Weights of a small transformer language model: 7373 steps.
Each number is 128 + 24 x the weight over its row's rms, rounded and kept within 0 to 255. Layers, rows and columns count from 0. The size above them is the row's rms in percent of the matrix's.

# layer 4 MLP down (transposed), 2048x512, rms 0.104, rows 1470-1504, columns 384-447
size [104 101  99 102  96  99  99 100  98 100 105  97 102 100 100  99  94  98 100 101 104  99  97  99  99  99  99 101 101 101  95  95 101 102 103]
[[137 101 113 151 155 150 155 124 119 118 159 161 124 114 145 144 123 156 104 153 128 132 121 109 155 148 130 155 117 163 122 117 147 109 144 146 138 128 136 137 152 159 134 116  82  97 193 139 136 112 167 140 118  93  88 132 130 133 108 182 148 146 114 113]
 [148 137 122 126 130 146 150 150 149 116 142 131 122 125 127 110  81 109 144 120  97 122 133 123 128  97 135 106 155 138 136  78 141  86 113 132 123 144  94 123 128 136 139 153 145  71  64 130 159 120 105 169 119 120 103 102 141 141 110 133 118 114 117 108]
 [160 166 138 133 104 162 138 107  87 135 102 105 123 148 137 119 157  93 121 133 160 150 129 110 155  81 186 144 143 123 150  88 100 146 133 152 149 153 141  86 118 125 139 123 145 131 135 146 156  99 101 110 145 147 158 104 107 134 130 163 137 126 108 119]
 [102 152 112 137 126 163 131 145 115 149 141 142 145 100 134 164 134 128 127 111 122  93 127 101 100 130 105 172 133 142 135 156 142  71  84 137 131 130 126 120 145 115 172 110 129 144 108  81 115 141 104 101 145 146 150 149 138 121  87 130  80 119 104 103]
 [122 173 173 141 123 118  98 131 134 141 159 144 121 103 106 178 125 133 117  98 112 202 139 156 116 164 122 134 154 102 162 109 143 122 103 116 100 127 180 147 124 103 104  97 144  97 122 113 197 113 160 120 158 120 144 124 100 178 122 126 117  99 125 117]
 [156 156 112 120 146 126 125 194  77 126  98 116 133  85 125 122 166 114 174 159 139 131 115  81 128 138 156 111 122 111 119 142 129 140  98 108  77 176 151 122 136 136 176  74 162  76 101 122 124 155 153 138  93 111 119 179 145 187 168 161 162 154  85  98]
 [161 120 116 129 127 162 158 103 170 177 178 152 111 140 114 141 163 107 109 147 127 116 132 119 171  91 152 167 124 115  99 119 132  74 121  73 161 134 117 171 139 126 115 146 127 122  99 124 110 121 122 151 131 132  98 168 118  91 165 156 128 147 100 128]
 [100  90 159 126 141 105 144 129 131 152 116  95 108 128 140 160 143 103 157 165 135 143 138 101 104 120 128 141 120 103 125 130 114 184 117 102  98 114 112  82  96 165 193 120 165 110 172 143 129 120  86 137 157  89 132  97 121 102 105 134 153 148 123 121]
 [ 81 180  73  90 112  98 112 142 118 122 139 169  90 167 137  81  78 117 127 140 112 118 135 138 127 129 126 134 153 146  91 120 138 147 110 148 104 108 137 148 114 171 101 136  93 160 126 130 140 133 156 125 129 138 112 118 145 156 132  94 183 123 132 115]
 [134 159 133 118 171 105 157 118 180 131 141 127 127 153 120 147 127 161 131 152 154 109 118 128 172 135 121 124 165 122 140 119 113  75  84 151 120 122 114 129 122 168 122 150 123  89 121  96 125 133 149 140 113 176 106 103 120 118  81 151 139 162 133 118]
 [120 124 125 100 100 156  91 114 126  93 123  77 128 124 133  90 135 142 132  85 128 114 123 109 136 113 162 131 104 175 152 134  94 173 114 117 150 136  53 112 148 133 113 124  99 149  97 126 160 101 117 118 153 110 165 111 139 122 111 149  90 140 136 192]
 [110 171 154 135  77 147 135 124 139 156 115 135 124 152 130 139 107 126  90 149 120  94 118  96 101 135 104 109 122 135 119 133 124 119 112 129 176  96 147  86 103 127  89 108  90 198 119 124 180 147 122 133 121  99 115 135 141 153 119 120  87 135 156 108]
 [144 129 152 170 146 194 115 138 137 142 116 117 153 117 149 139 133 163 136  96 160 130 161 160 166 143 156 118 129 104 119 146 116 108 115 169 115 126 151 109 148 133 102 149 139 138 123 122  69 101 108 140 136 107 124 117 122 120 107 105 145 139 108  98]
 [132 168 163 125 126 134 134 134 151 143 129 123 102 134  86 171  81 110 164 135 134 136 125 137 130 104 106 132 169 167  95  67 175 125 145 110 133 103 103 124  96 147 127 151 148 121 129 145 191 104 122 130 147 130 123 123 139 139 118 165 162 140 126 134]
 [121  98 111 112 105 115 144 112 127 134 161 131  95 151 160  72 101 117  84 117 122 145  93  93 124 132 117 160 102 146 123 137 154 155 124 131 132 153 138  88 132 115 160 130 115 149 134 169 160 132 146 146 132 139 133 160  95 106 138 144 151 126 117  80]
 [136 114 129 140 153 116  92 119 132 123 168 110 136 143 113 118 127 161 128 128 149 108 168 134 135 133 156 133  87  92 143 170  88 131 149 125  68 124 120 127 107 141 113 163  90 150 145 141  94 153 165 101 127 172  62 134 151 133 196 107 155 104  89  66]
 [128 170 151 165 150 165 119 118  91 133 136 139 144 121 154 164  98 139 142 129 105 150 135 140 104 134 138  67 103 158 124 157 118  98 123 116 111 149 111 100 135 139 161 149 105  71 137 105 117 122 112 129  97 152 138 100 122 126 144 135  97 100 172 110]
 [107 112 134 165 130 115 121 109 170 151 145 132 118 146 129 156 119 141 151 136  98 151 131 107 108 143 122 100 174 105 118 145 140 157 157 158 138 114 136 126  80 102 120 113 104 138 147 102  78 100 146 151 151 151 101 115 135 112 160 110  84 128 109 115]
 [118 138 134 132 151 176 115 111 113 141 106  86 116 128 139 115 108 101 146 107  72 103 120 100 144 128 126 140 157 154 123 126 114 120 141 128 133 121 123  80 157 111  99 144 192 101 165 127 127 119 141 132 118  98  74 149 135  88 113 106 122 116 117 137]
 [125 131 118 116 109 142  86 150 131 136 115 119 127 127 136 151 145 140 149 137 155 122 132 101 152  89 138 126 107 135  92 143 126 143 139 103 116  98 101 128 124 167 107 130 147 110 135 138  92 110 152 122 144 116  76 129 137 151 137 111  60 115 171 128]
 [138 180  91 142 110 142 144  82 143 129 152 128 117 124 139  99 147 129 140 103 124  90 113 128 107 133 132 152 118 102 123 123  70 107 116 159 165 128 126 121 129 104 157 127 116 133 119 128 128 176 160 139 144 102 124 170 152  88 112 144  94  70 119 116]
 [ 97 165  79 118 113 118 150 117 146 123 130 137 136 123 128 120 101 123  97 125 144 123 145 125 155 126  97 101 113 126 129 109 121 119 150 128  84  64 159 156  98 102 147  85 127  49 101 142 147 103 144 149 106 138 122 134 134 176 111 134 121 147 143 143]
 [ 90 160 129 102 132 172 120 156 137 106 112  69 145 108 158  97 109  86 140 169 131 134 151 105 142 149 105 148 132 163 101 140 134 111 128 130 122  95 102 149 189 110 155 127 132  91 117  99 128 111 154  89 135 152 161  90 124 133 162 182 103 119 116 128]
 [109  71 166 153 109 163 132 122 110 140 164 132 141 162 120 140 138 115 183 123 155 117  89 111 126 126 155 207 142 100 162  98 129  99 160 121 140 149  80 164 139 113 143 120 129 160  97 118 194  99 155 125 112  80 156 119  95 105 110 111 130 109 167  78]
 [ 83  70 138 150 157 138 175 122 138 133 160 132 149 117 126 105 159 127 108 104 119 101 121 137 117 162 149 144 141  94 103 120 144 146 139 140 106 110 135 157 120 143 123 140 113  78 117 118 117 181 115 156 133 158 107 145 150 136 156 175 110 112 136  92]
 [115 142 115 131  94 129 159 123 124 125 105 149 106 166 130 160 169 111 116  99 121 104 126 143 121 101 171 152 126 143 145 138 130 111 135  83 133 137 122 123 131 117 142 134  92 113  97 117 243 106 121 120 101 121  65 159  80 103 111 120 133  89 140 116]
 [143 147 145 140 150 129 132 110 116 149 127 174 163  86 140 137 119 121 140 120 126 143  93 147 127 106 113 127 163 123 116 134 121 145 122 174 120  89 131 148 107 134 130 150 137 104 130 140 116 119 114 122 121 144 118 134  97  74 112 153 103 194 116 103]
 [ 66 128 115  95  99 176 131 132 110 116  94 101 101  96 127 144 123  96  93 125 146 111  92 155 125 118 132 121 140 115 143 135 160 164 119 137  93 121 144 131 108  89 138 107 120 110 146 115 110 130  86 124 138 129 109 131 128 119 158 125 119 117 122 130]
 [163 126 100 147 128 127 165 106 112 119 153 164  97 151  99  85 148 173 110 155 117 124 132  73 131 138 149 149 124 149 144 101 133 158 108 128 145 117 152 121 151 117  95 135 138 100 154  84 156 127 107 129  96 154 165 138 140  81 144 135  91  79 131 133]
 [101 163 141 103 115  90 110  92 146  63  89 118 125  99 175  99 130 132 140 130 122 155 106 129  85 126 112 143 128 141 109 133 105 144 140 106 113 155 151 115 103 105 189 150 148 118 100 116 168 175 123 118 120 111 154 142 118 149 119 124 106 107  72 154]
 [169 187 139 147 143  98 166 152 162 120 106 137  94 138 119 139 149 155 112 127 122 114 144 176 168 124  85 162 131  72 129 151 132 138 138 157 133 139 124 177  87  83 125 139 118  97 124 123 115 112 123 119 129 140 133  89 108 146 140  97 133 160 137  93]
 [ 94  96 138 132 123  87 140 132 127 118 124 147 131 126 101 123  77  82 106 137 136 149 141 117 121 118 117  85 109 127 167 123 108 142 118  96 143 155 146 129  81 118 132 116 140 104  94 122 137 140 127 206 150 129 107 113 102 123 105 116 106 107 141  94]
 [164 151 126 130 155 113 124 142 117 167 131 123  88 126 129 102 110 184 140 140 128 105 132 131 120  99 111 109 128 107 153 135 124 157 165 128 127 134 117 182 147 157  81 124 144 125 112 121  92 167 123 128 167 134  93 155 146 192 147 150 123 156 125  94]
 [161  78 111 117 167 133  95 111 156 124  50 128 135  81 156 125 116 104 134 172 135 118 136 117 119 149 137 112 100 135 116 128 135 154 168 121 115 116 165 143 169 127 135  90 135 101 140 118 205 116 123  84 136 163 151 129 115 129 125  99 131 127 101 152]
 [ 77 115 112  72 162 139 129 138 116 131 117 155 141 122  99 146 157 155 143 137 178 166 159 147 121 167 151 121 102 109 127 145 101 124 128 131 160 124 160 179 119 132 142 132 134  98 177 120   0 126  96 117  80 181 135  97 122 153 140 178 102 139 144 145]]
# layer 4 MLP gate, 2048x512, rms 0.108, rows 1471-1505, columns 384-447
size [101 102  98  98  95  96 102  98 100 101  96  98  99 107 102  97  98  99  97 105  98  99 102  99  99 100 100 100 100 100 101 100  99 105  96]
[[144 149 138  98  96 135 132 124 122  94  94  90 101 130 122 156 112 130 134 179 126 117 143 112 141  94 167 133 120 139 145 156 156 136 142 142 158 145  81  87 139 111 146 118 142 107 111 147  92 139 122 158 149 179 120 153 110 141 168 128 148 142 168  96]
 [101 115 165 111 138 120 150 120 157 160 144 123 108 179 159 153 111 173 162 151 148  98 148 139  97  95 130 147 144 102 109 130 123 102 133 125 151  91  94 136 163 103 125 121 105 136 104 125 167  94 133 143 127 154  64 110 118 137 142 116 144 132 157 140]
 [127 138 143 120 103  86 122 145 129 144 138 124 168 151  78 105 131 130 130  68 131 122 121 130 115 152 121 150 144 128 110 133 157 126 163 172 108 172 185 142  74  70 165 131 144 113 141 106 123 108 139 158  92 128 129 154 162 124 111 102 127 105 124 106]
 [140 147  87 133 115 151  89 120 109 143 144 168  95 171  89 142 159  90 123 160 144 150  90 172 100 127 146 131 143 162 124 145 120 111  96 179 171 112 141 115 145 157 109 139 116 148 132  90  61 101 147 135 128 120 140  85 129 145 139 154 101 113 101 110]
 [ 82 129 116  85 130 105 114  95 104 148 137 132 128 122 106 103 122 149 137 158 123 161 150 145 133 128 127 143  69 125 158 134 155  92 110 107 159 122 134 126 123 120 135 101 138 134 137 129 122 147 119 100 108 102 137 126 134 165 125 152 133 161 129  97]
 [108 139 109 141 117 112 183 122 126 141 139 166 107 146 135 130 123  88 123 134 117 131 103 104 172 134 139 146 155 112 144  77 130 154 123 166 159 112 133 130 137 132 125 103 185  81 119 153  87 154 132 129 114 184 101 156  90  93 149 134 156 125  87  97]
 [139 154 136 136 125 153 130 157 165 142 127 153 109 117 127 124  99 148 138 140 131 151 151 124 141 143 181 125 120 122 158 109 133 151 117 122 137 150 104 130 123 156 112 152 112 121 138 141  85 119 123 149 136 103 120 126  70 108 131 156 102 105 136 146]
 [120 156 143 140 106 149 116 191 148 132 151 149 122 129 141 148 134  95 115 142 150 154 118 122 135 146 146 145  71 143 104 127 133 109 139  84 117  95 134 114 144 133 178  94 131 138 108 144 134 110 115 130 119 131 175 144  86 121 143 149 113 108 125 126]
 [145 116 162 137 159  94 110  99 124 111 138 154  98 108 164 155 109 139 140 146 110 138 150 163 134 140 100 128 138 122 141 187 110 138 145  87 146 108 100  87 120 107 116 120  97 114 107 140 153 136 151 135 164 167 130 129 193 128  95 127 153 118 119 117]
 [119 139  97 138 114 170 128 116 152 120 168 136 132 122 100 142 104 142 129 174 151 135 154 137 130 105 139 124 202 115 149 168 113 111 143 108 118 122 148 117 140  89 112 117 157 110 143 129 110 114 131  93 136 153 113 141 115 124 136 172 180 109 115 134]
 [131 115 124 133 116 166 157 116 145 122 132 135 102 167 156 104  99 135  99 118 134 108 128 109 120 127 171 128 100 145 111 134 159 111 166 170 114  62 183 140 107 177 102 143 146 139 109 121 125 180 101 121 142  74 136 145 124 102 119 152 113 116  81 100]
 [140 137 132 139 163  98 126 111 112  87 118 146 124 132 108 140 168 132 169 117 164 131 139 155  97 150 159 133 116 141 131 147 137 148 149  82  94 125 156  97 126 181 129 146 130 103 144 111  81 130 131 124 116 115 119 149 114 198 179 110 125 146 106  99]
 [115  97 143 153 123 134 127 130  73 163 126 147 123 103 132  98 191 141 177 119 128 111  92  97 121 163 152 152 153  64 138  56 120 132 120 153 142 132 128 106 127  93 154  58 139 155 130 143 106 123  86 152 153 123 138 134 139 100 110 110 102 116 163 177]
 [183 157 156 153 108  97  89 152 124 102  90 137 122 130 133 116 128 115 141 119  82 114 135 119 145 106 134  84 149 141 128 144 132 116 106  96  96 142 140 116 109 143 133 138 128  98  88  75 105 142  93 122  63 154 133 135 127 113 151 110 130 138 157 123]
 [116 121 145 133 167 187  85 129  97 124 102 138 131 138 113 126 152 153 114 142 132  85 141 167  85 152 110 138 144 122 125 111 140 143 150 122 132 151 116 150 126 133  77  90 162 148 133 130 142 132 119 126  96  93 142 103 164  75  94 132 110 120 137 137]
 [ 90 124 166 132 116 154 110 111 135 116  91 130 138 110 129  95 120 120 131 120 169 146 138 111 143 135 114 116 142 102 126 138 134 157  99 224 103  63  89 145 129  72 119 125 132 133 139 109 112 132 123 149 143 122 124  95 159 135 165 135 145 137 135 122]
 [139 138 151 145 144 156 132  91 177 116 131 126 116 123 138 122 114 141 152 164 139  89 142 122  83 107 106 108 130 164 147 126 118 100 102 131  87 102 117 107 120 158  84 111 134 163 100 130 116 143 141 127 165 128 107  90 133 112 121 143 121 146  84 102]
 [111 121 110 149 123 154 128 117 148 129  93 118 157 155 147 104 139 141 155 147 145 127 134 150 101  93 111 135 109 112 129 136 152 149 114  88 126 121 116 143 130 104 131 125 115 169 116 180 127 156  80  98  86 120 128 123  89 112 122  87 104 142 156 191]
 [106 152 131 101 116 104 151 124 127  84 102 130 130 145 111 111 105 126 115 102 137 157 152 138 189 149 143 135 139 110 150 108 155 179 151 129  81 152 108 154 123 155 100  76 129  96 129 153 137 108 130 135  81 135 109 141 111 161  93  83 156 115 152  93]
 [121 143 171 130 126 162 140 120 162  96 140 171 133 134 182  89  94 125  99 118 152 137  96 107 111 132 124 144 131 108 147 130 101 159 132 140 131 109 160 116 138  93 179  93 121 129 102 136 121 134 115  89 124 150 124 156 122 132 112  78 113 126 134  84]
 [130 128 105  97 183  92 135 162  95 148 114 123 141 120 140 127 107 122 133 160 138  98 170 101 138  69 116 174 111 102 160 147 133  97 137  93 111 124 143 116 100 132 105 131 105 140 129 140 135  97 114 130 157 158 161 129 119 111  73 130 147 145 172 111]
 [105 155 147  90 159 158  98 122 143  86 130 106 158 167 128 155  80 113  97  91 100  95 158 142 122 122 110 123 168 111 100 137 161 135 136 151 123 140 139 160  92 140 121  77 120 122 164 112 133  86 184 132 115 153 155 141  97  78 120 152 118  86  92 135]
 [ 93 126 124 143  96 121 123 144  97 134 168 143 163 124 112 151 131 109 131 127 123 153 115 158 116 164 146 142 136 128 131 131 110 125 113 158 152 150 116 108 114 116 150  97 134 128 118 149  87 167 151 104 151 121 110 148 157  89 132 106 112 106 139 124]
 [158 150 148 140 140  89 152 135 148  99 125 125 116 108 148 131 163 139 149 146 120 144 136 118  68 130 210  65  96 128 125 154 145 100  97 117 145 121 117 141 137  92 128 141 165 165 126 146 131 168 109 131 151  99 168 154  96  95 153 122 103 115  87 168]
 [ 95 110 154 108 123 129 157 109  82 132 134 132 122 131 134 140 145 190 110 108 159 130 103 153  84 148  93 163 132 142 126 120 105 111 190  77 125 118 108 129 138 132 129 127 118 136 141 155  88 136 159 109 137 143 144 119 128 104 103 146 171 117 126 109]
 [ 95 129 191 138 101 118 133 102 123 132 120 128 111 107 148 148 156 134  98  85 157 143 150 137 144 138  96 126 146 104 118 142  89 103 124 113 111 129 126 101  86 132 115 115 123 127 135 127 126 127 169  98 111 130 111 145 127 114 136  57 137 117 101  89]
 [ 86 135 132 160 115 135 138 106 132 115 144 123 103 150 132 123 122  81 119 143 145 116 132 146 114 108  82 118 137 132 101 124 128 111 109 131  71 124 110 120 147 131 124 162 118 118 123  99 134  95 164 104 108 110 136 100 155 116 118 135 125 122 187 129]
 [141 136 109 122 111 120 151 121 150 101 160 128 137 146 159  94 127 142 175 105 122 146 137 165 140 159 135 110 128 152 133 121 158 133 129 183 156 151 137 110  85 163 120 159 142 118  95  91 147 106 142 125 110 149 141 109 168 112 148 116 128 148 112 134]
 [106 157 124 125 123 145 145 104 119 137 124 123 105 149 118 147 103  90  92 148  97 191 140  90 115  92 159 108 124 139 131 101 167  98 118 148 141 111 125 116 164 143  48 130 131 121 101 171 108 110 124 111 132 127 129 115 106 125 124 120 138 118 111 130]
 [139  82 161 128 119 132 153 123 138 146 129 133  76 148 108 181 121 142 185 141 138  87 112  97 164 104  90 134 101 146 161 103  97 144 105 137 146 117  97 129  94 142 119 112 120  85 140 172 166 121  80 131 153 123 109 125 124 155 136 118 108 141  94  92]
 [ 82 177 115 124 118 163 113 148 147  88 129 143 115  94 133 121 141 155 131 111 123 136  79 118 118 124 151 127 105 112 122  86 144 138 151 150 105  92  96 145 110 166 147 100  89 109 129 143 135 138 112 154 101 119 115 119 123 124 145 140 105 132 129 110]
 [126 102 140 150 128 134 127 112 157 173 134 157 124 134  91 158 147 109 143 137 175 119 134 115 143 151 130  96 116 144 155 120 157 141 146 158 125 130 154 153  77 141 110 104 136 133 131  93 129  97 119 102  97 129 142 100 114 126 136  87 114 146 135 106]
 [150 106 123 154 140 146 160 127 133 126 129 140 147 136 144 116 145 125 167 135 131 154 135 156 152 144 138 129 108 165 125 147 126 157 170 147 147  90 114 135  99 127 135 151 121 126 110 121 107 134 192 142 120 137 104  90 153 176 111 119 123  98 141  67]
 [134 118 150 115 116  98  96 108 134  99 131 146 141 153 132 136 108 142 120 138 172 114 144 114 146 148 166 105 119 100 126 129 132 142 145 154 124 157 110 159 107 138 127 101 127 111 123 148  64 112 143 172 112  84 125 114 130 110 122 141 116 141  89 131]
 [168 147 152 138 142 153 138 133 124 117 115  96 108 109  73 131 123 103 183 111 118 123  96  96 120 111 127 143 139 165  88 118 132 143 103 154 156 160  98 117 115 167 142  80  90 117 143  88 108 125 120 148 116 127 139 150 122 126 144  79  86 132 161 107]]
# layer 4 MLP up, 2048x512, rms 0.11, rows 1471-1505, columns 384-447
size [102  98 100  95 100  96 105  98 104 103  94  97  97 104  99  96  97 102  96 108 103  98 101 102  97 100 102 100 102 101  99 101  99 104 100]
[[170 149 162 165 116 120 128 125 131 181 167  85 144 118 147 127 119  77 122 150 133 149 154 118 135 166 169 137 107 161 119 140 147 147 149 115 113 109 144 136 153 174 127 139 169 139 107 104  81 127 141 103 169 115 124 169 130 131 131 105  83 123 139 111]
 [129 166 112 136 107 157 118 150 160 176 115 102 108 124 137 132 110 118  91 163 121 146 158  79 137 156 151 128 164  75 180 144 145 141 124 110 137 120 147  80 128 119 107 127 164 124 106 109 125  97 111 136 118 107 108 104 121 160  85 129 133  98 156 156]
 [147 170 105 147 126 144 126  95 146 117 123 143 116 141 131 120 126 125 122 117 112 118 133  96 122 114 119  72 146 146 143  87 132 124 122 109 162 113 120  76 103  77 124 104 146 157 129 107 139 125  84 149 142 128 140 108 134 103 151 142 109 106 146 108]
 [156 109 157 121 154 123 126 107 110 125  94 130 161 142 213 167  90 148 125  86 119  99 150  78 130 124 118 152 126 149 123 124 107 131 142  95 121 156  92 162 131 119 115 132 122 165 127 109 144 131  87 114 122 109 140 170 128 143 159 109 101 124 116 142]
 [ 82 128 111  66  72  97 121 125 154 139 133 123  89 122 138 123 119  80 139 150 108 116 143 148 104 163 165 138 102 134 128 187  85  97 106  92 142 130 149 149 144 153 144 113 140 122 170 121 148 113  97 136 134 120 123 141 128 107 150 164 151 139 127  58]
 [150 175  98 130 111 138 100 135 125 145 164 146 116 146 160 157 102 125 111 151  99  92 132  80 116 120 138 137 146  92 178 119 153 107  97 142 129 153 104 135  97 130 115 118 156 137 125 146 123 114 109 103 146 145 138 184 122 143 139 134 131  98 168 144]
 [125 127  76 153 125 116 132 103 100 133 174 172 113 123 131 103 132 111 135 137 163 118 117  89 103 163  96 107 148 114 125 145 164 119 157 137 156 114 164 120 140 125 129 123 139 149 102 117 125 130 113 172 131 147 137 135 122 145 143 134 116 104 120 140]
 [127 116  58 130 170 132 141 155 106 112  99 113 137  98 155  99 128 106 102 123 143 128 117 152 175 156 134 154 131 117 116 157 109 131 111 130 120 113 110 154 117 115 166 129 143  87  92 110 136  88 138 150 126 136 101 139 136 127 128  82 143 109 112 123]
 [120 114 155 104 183 128 148 147 175 107 168 137 135 126 107 164 172 102 130 118 109 139 141 140 178  79 122 100 124  87  68  87 137 120 104 160  90 151 141 151 120 119 115 156 112 173 115 135 147 167 112 152 151 114 100 167  96 120  94 144 120 130 109 157]
 [149 172 118 117 136  89 108 154 149 112 189 110 141 156 101 157 148 119 160 137 157 121 136 152 141 136 136 149 136 138 192 100  92 105 145  89 101 119  98 120 112 118 103 151 124 101 116 137 107 108 149 134 129 120 122 102 125 112 115 113  82  99 112 121]
 [142 131 171 136  86 145 107 135 145 103 130 159 174 143  94 148 119 148 132 118  91 109  98 140 123 122 100 140 142 110 137 114 140 129 161 140 131 145 120 158 128 136  95 127 123 117 173 131 163 141 174 146 123 152  88 165 116  82 135 134 103 123 134 113]
 [120 106  79 162 135 162 101 108 140 160 123 142 137  95 126 127 134 136 113  83 180 149 150 149 141 128 129 134 163 120 170 138  89 109 160 127 186 128 146 100 106 119 115 157 138 156  94 132 105 106 109 116 137 125 149 143 130 130 131 131 117 107  95 102]
 [ 85  66 117 113 147 137 109 119 133 133 139 118  85 127 132 136 144 117 144 120 118 138 143 166 121 169 122 131 126 152 106 109 149 142  84 101 105 146 125 116 169 156 155 151 143 107 134 125 162 113 141 123 134 138 128 142 137 113 122  99 118 148 113 127]
 [131 142 164 142 140 133 126  75 134 124 155 108  95 143  84 142 128 138 108  98 144 150 112 151 141 112 178 125 173 131 111 153 107 129 190 145 164 127 147 143  97  96 132 120 132 112 152 130 134 118  63 119 128 173 149 197 117 162 112 115 142 146 122 153]
 [106  90 170 156 103  96 114 117 118 168 146 106 102  95 119 128 139 104  99 148 121 115  63 116 117 112 157 134 106  97 132 182 123 127 100 136 123 143 143 103 159 154 109 140  75 157 121 128 155 138 146 163 144 104 131 106 120 162  64 158 194 125 106  99]
 [ 54 113 108 156 128 159 162 166 123 116 150 158 161 142 117 123  96 138 175 115 136 112  99 117 116  84 132 108 119 175 103 171  93 140 106 143 128 120  75 123 128 149 119 126 103 127 137 102 125 130  97 137 126 123 121 144 102 103 141 147 125 125 128 111]
 [147 117 116 142 129 149 101 110 145 117 139 120 142 123 133 138 123 146 124 131 113 122 113 145 130 102 150 107 125 153 110 140 126 140 168 139 126 133  85 127 160  96 104 113 140 122 146 147 129 101 107 156  83 117 142  96 156 132 138 183 120 132 188 151]
 [105 119 150 100 136 125  95 118 156 103 109 124 152 124 100 167 168 136 112 122 136 129 143 110 122 150 148 172 139 136 130 171  84 160 124 123 151 127 133 150 107 140 112 147 142 147 153 117 144  89 155 140 132 115  90  99 140 131 126 149  83 145  93  95]
 [132 106 132 137 111 134 111 129 163 137 103 128 100 152 108 147 134 160 144 118 175 150 126 128 149  46 150 123 132 123 146 157 119 135 156 110 123 135 114 147 152 165 121 154 146 144 129 146 163 142 161 175 143 150 165 151 121 147 141 157 126 151 119 130]
 [145 135 132 116 104 136  89 116 130 152 107 157 115 164 115 119 142 117 104 156 155 121 135  97  94 122 182 142 154 135  97 147 102 123  87 126 142 132 104 178 131 182 154 114 132 162 106 160 135 171 140 135 126 104 114 163 158  82  91 151  97 134 130 132]
 [165  99 124 171 117 155  89 157 168 176 159 116 191 123  97  93  67 133 143  81 145 150 128 151  94 121 107 129 142 144 141 173 129 145 121 119 156 143 135  95 105 130 144  99 127 114 101 104  96 128 119 143  92 135 128 148 136 136 126 102 129 165  91 102]
 [120 150  94 109  95 152 148 115 142 155 127 165 132 153 155  94 118 129 153 125 146 166 146 100 132 124 133 114 138 144 133 165 126 158 141 168 130  95 109 113 144 118 154 109 161 101 153  83 170 152 113  85 108 138 153  80 124 122 154 151 113 138 181 142]
 [130 120 156 113  60 130 147 127 148 145 119 130  82  87 173  90 101 146 127 132 110 120 129  96 110 144 126 161 153 128 160 115 112 115 106 100 129  96 134 130 109 135 126 128 151 150 136 133 130 134 122 139 136 109 160 117 136 147 174 103 114 117 142  91]
 [122 105 104 103 137 116  91 133 129 131 190 177  94 111 145 138 129 128 184 120 128 144 106 140 146 126 164 123 105 123 107 141 164 163 164 143 115 119 128 143 124  95 135 114 143 142 113 184 107 123 144  91 130 154 139 159 105 122 129 122 109  95 169 142]
 [118 115  96  88  92 143 104 141 139 138  93 135 148 144  97 115 156 115 118 126 141 125 151 133 128 155 136 107 143 121 105 158 115 100  86 145  93 171 162 156 118  86 140  97 111 135 111 119 190 111 106 137 172 133  63 125 104 157 120 116 174 135 131 151]
 [ 84 133 148 118 149  70 116 131 117 126 141 123 129 167 114 172 132 127 111 153 124  74 125 154  93 131 172 127  91 188 144 126  86 155 117 137 118 176 131 121  77 102  72 174 148 127 127 151 110 106 115 102 155 106 123 132 152 152 123  66  89 100 154 162]
 [ 76 165 102 148 102 152 121  87 127 151 103 154  91 125 155  62  96  79 106 113 139 124 127 150 143  73 120  94 134 118 137 136 155 141 141 138 124  97 108 154 117  97 101 162 160 117 110 104 140  58 129 148 156 157 125 136 136 101 138 128 124 136 115 150]
 [102 132 143 166 129 194 121 124  83 105 160 160 150 187 124 135 120 136 160 131 168 162 136 112 160 123 103 114 146 181 167 133 127 140  95 114 122  96 129 164  89 108 138 135 153 156 163 104 144 154 148 135 136 202 125 143 115  69 143 117 100 139 116 135]
 [146 137  96  97 122 116 132 122 140 163 111  96 129 188 116  95 109 115 183 130 143 161 136 108 132  84 132  92 100 111  79 151 138 156 129 113  89 113 121 125 144 148 123  94 135 152 143 146 126 132 116 116 144 145 142 153 105 110 149 147  71 114 162 159]
 [151 157 113 142  95  67 120 143 120  93 168 146 153 111 143  97 122  95 144  68 112 129 126 127 161 165 103 172 206 117 103 137 102 140 109  90 132 107 169 110 152  89 143 169 126 130  91 105 107 140 149 106 131 132 117 108 136 127 129 134 115  91 147 110]
 [155 110  70 151 115 137 124 106 130 133  85 133 145 110 134 167 151 140 147 154 135  96 103 109  90 133 161  82  92 138 119  97 159 177 121 147  85  83 156 133 121 127 115  94 125 150 130 130 179  94  89 145 153 177 113 119 125 123 127  81  70 117 108 119]
 [120 138 147 139 138 147  97 121  98 132 175 117 154 145 160 148  61 142 140 125 106 120 162 145 150 105 129 114 118 107  55 157 116 114 106 113 160 177  82 161 116 129 137 114 159 141 177 109 165  98 124 145 139 135 128 148 113 142  83 124 123  94 154 118]
 [111 141 124  99 137 121 130 115 132 123 139 105  63 139 107 129 157 120 101 126  92 142 109 119 156 100 105 130  96  95 150 133 131 139 123 119 151 100 131 122 167 125  75 124 128 131 127 165  93 152 123  93 126 126 179  91 125 168 127 166 163 132 101 180]
 [143  99 179 134 145  95 160 122 163 131 157 134 119 124  97 139 140 135  99 155 157  98 165 131 120 128 177  95 113 140 117 148  91 109  99 132 105 130 109 187 104 166 158  86 110 131 166 119 126 126 142  97 157 110  89  72 103 113 120  87 122 117 174  90]
 [115 176 152 147 107 162 137 113 158  93 180 127 183 119 142 129 138 123 138 126  75  85 108 125 101 172 156 145 112  87 127  96 127 122  80 122 174 165  86 147  97 123 126 141 127 135 131 128 100 129 139 145 102 148 124 130 125  74 118 121 141 162 135 154]]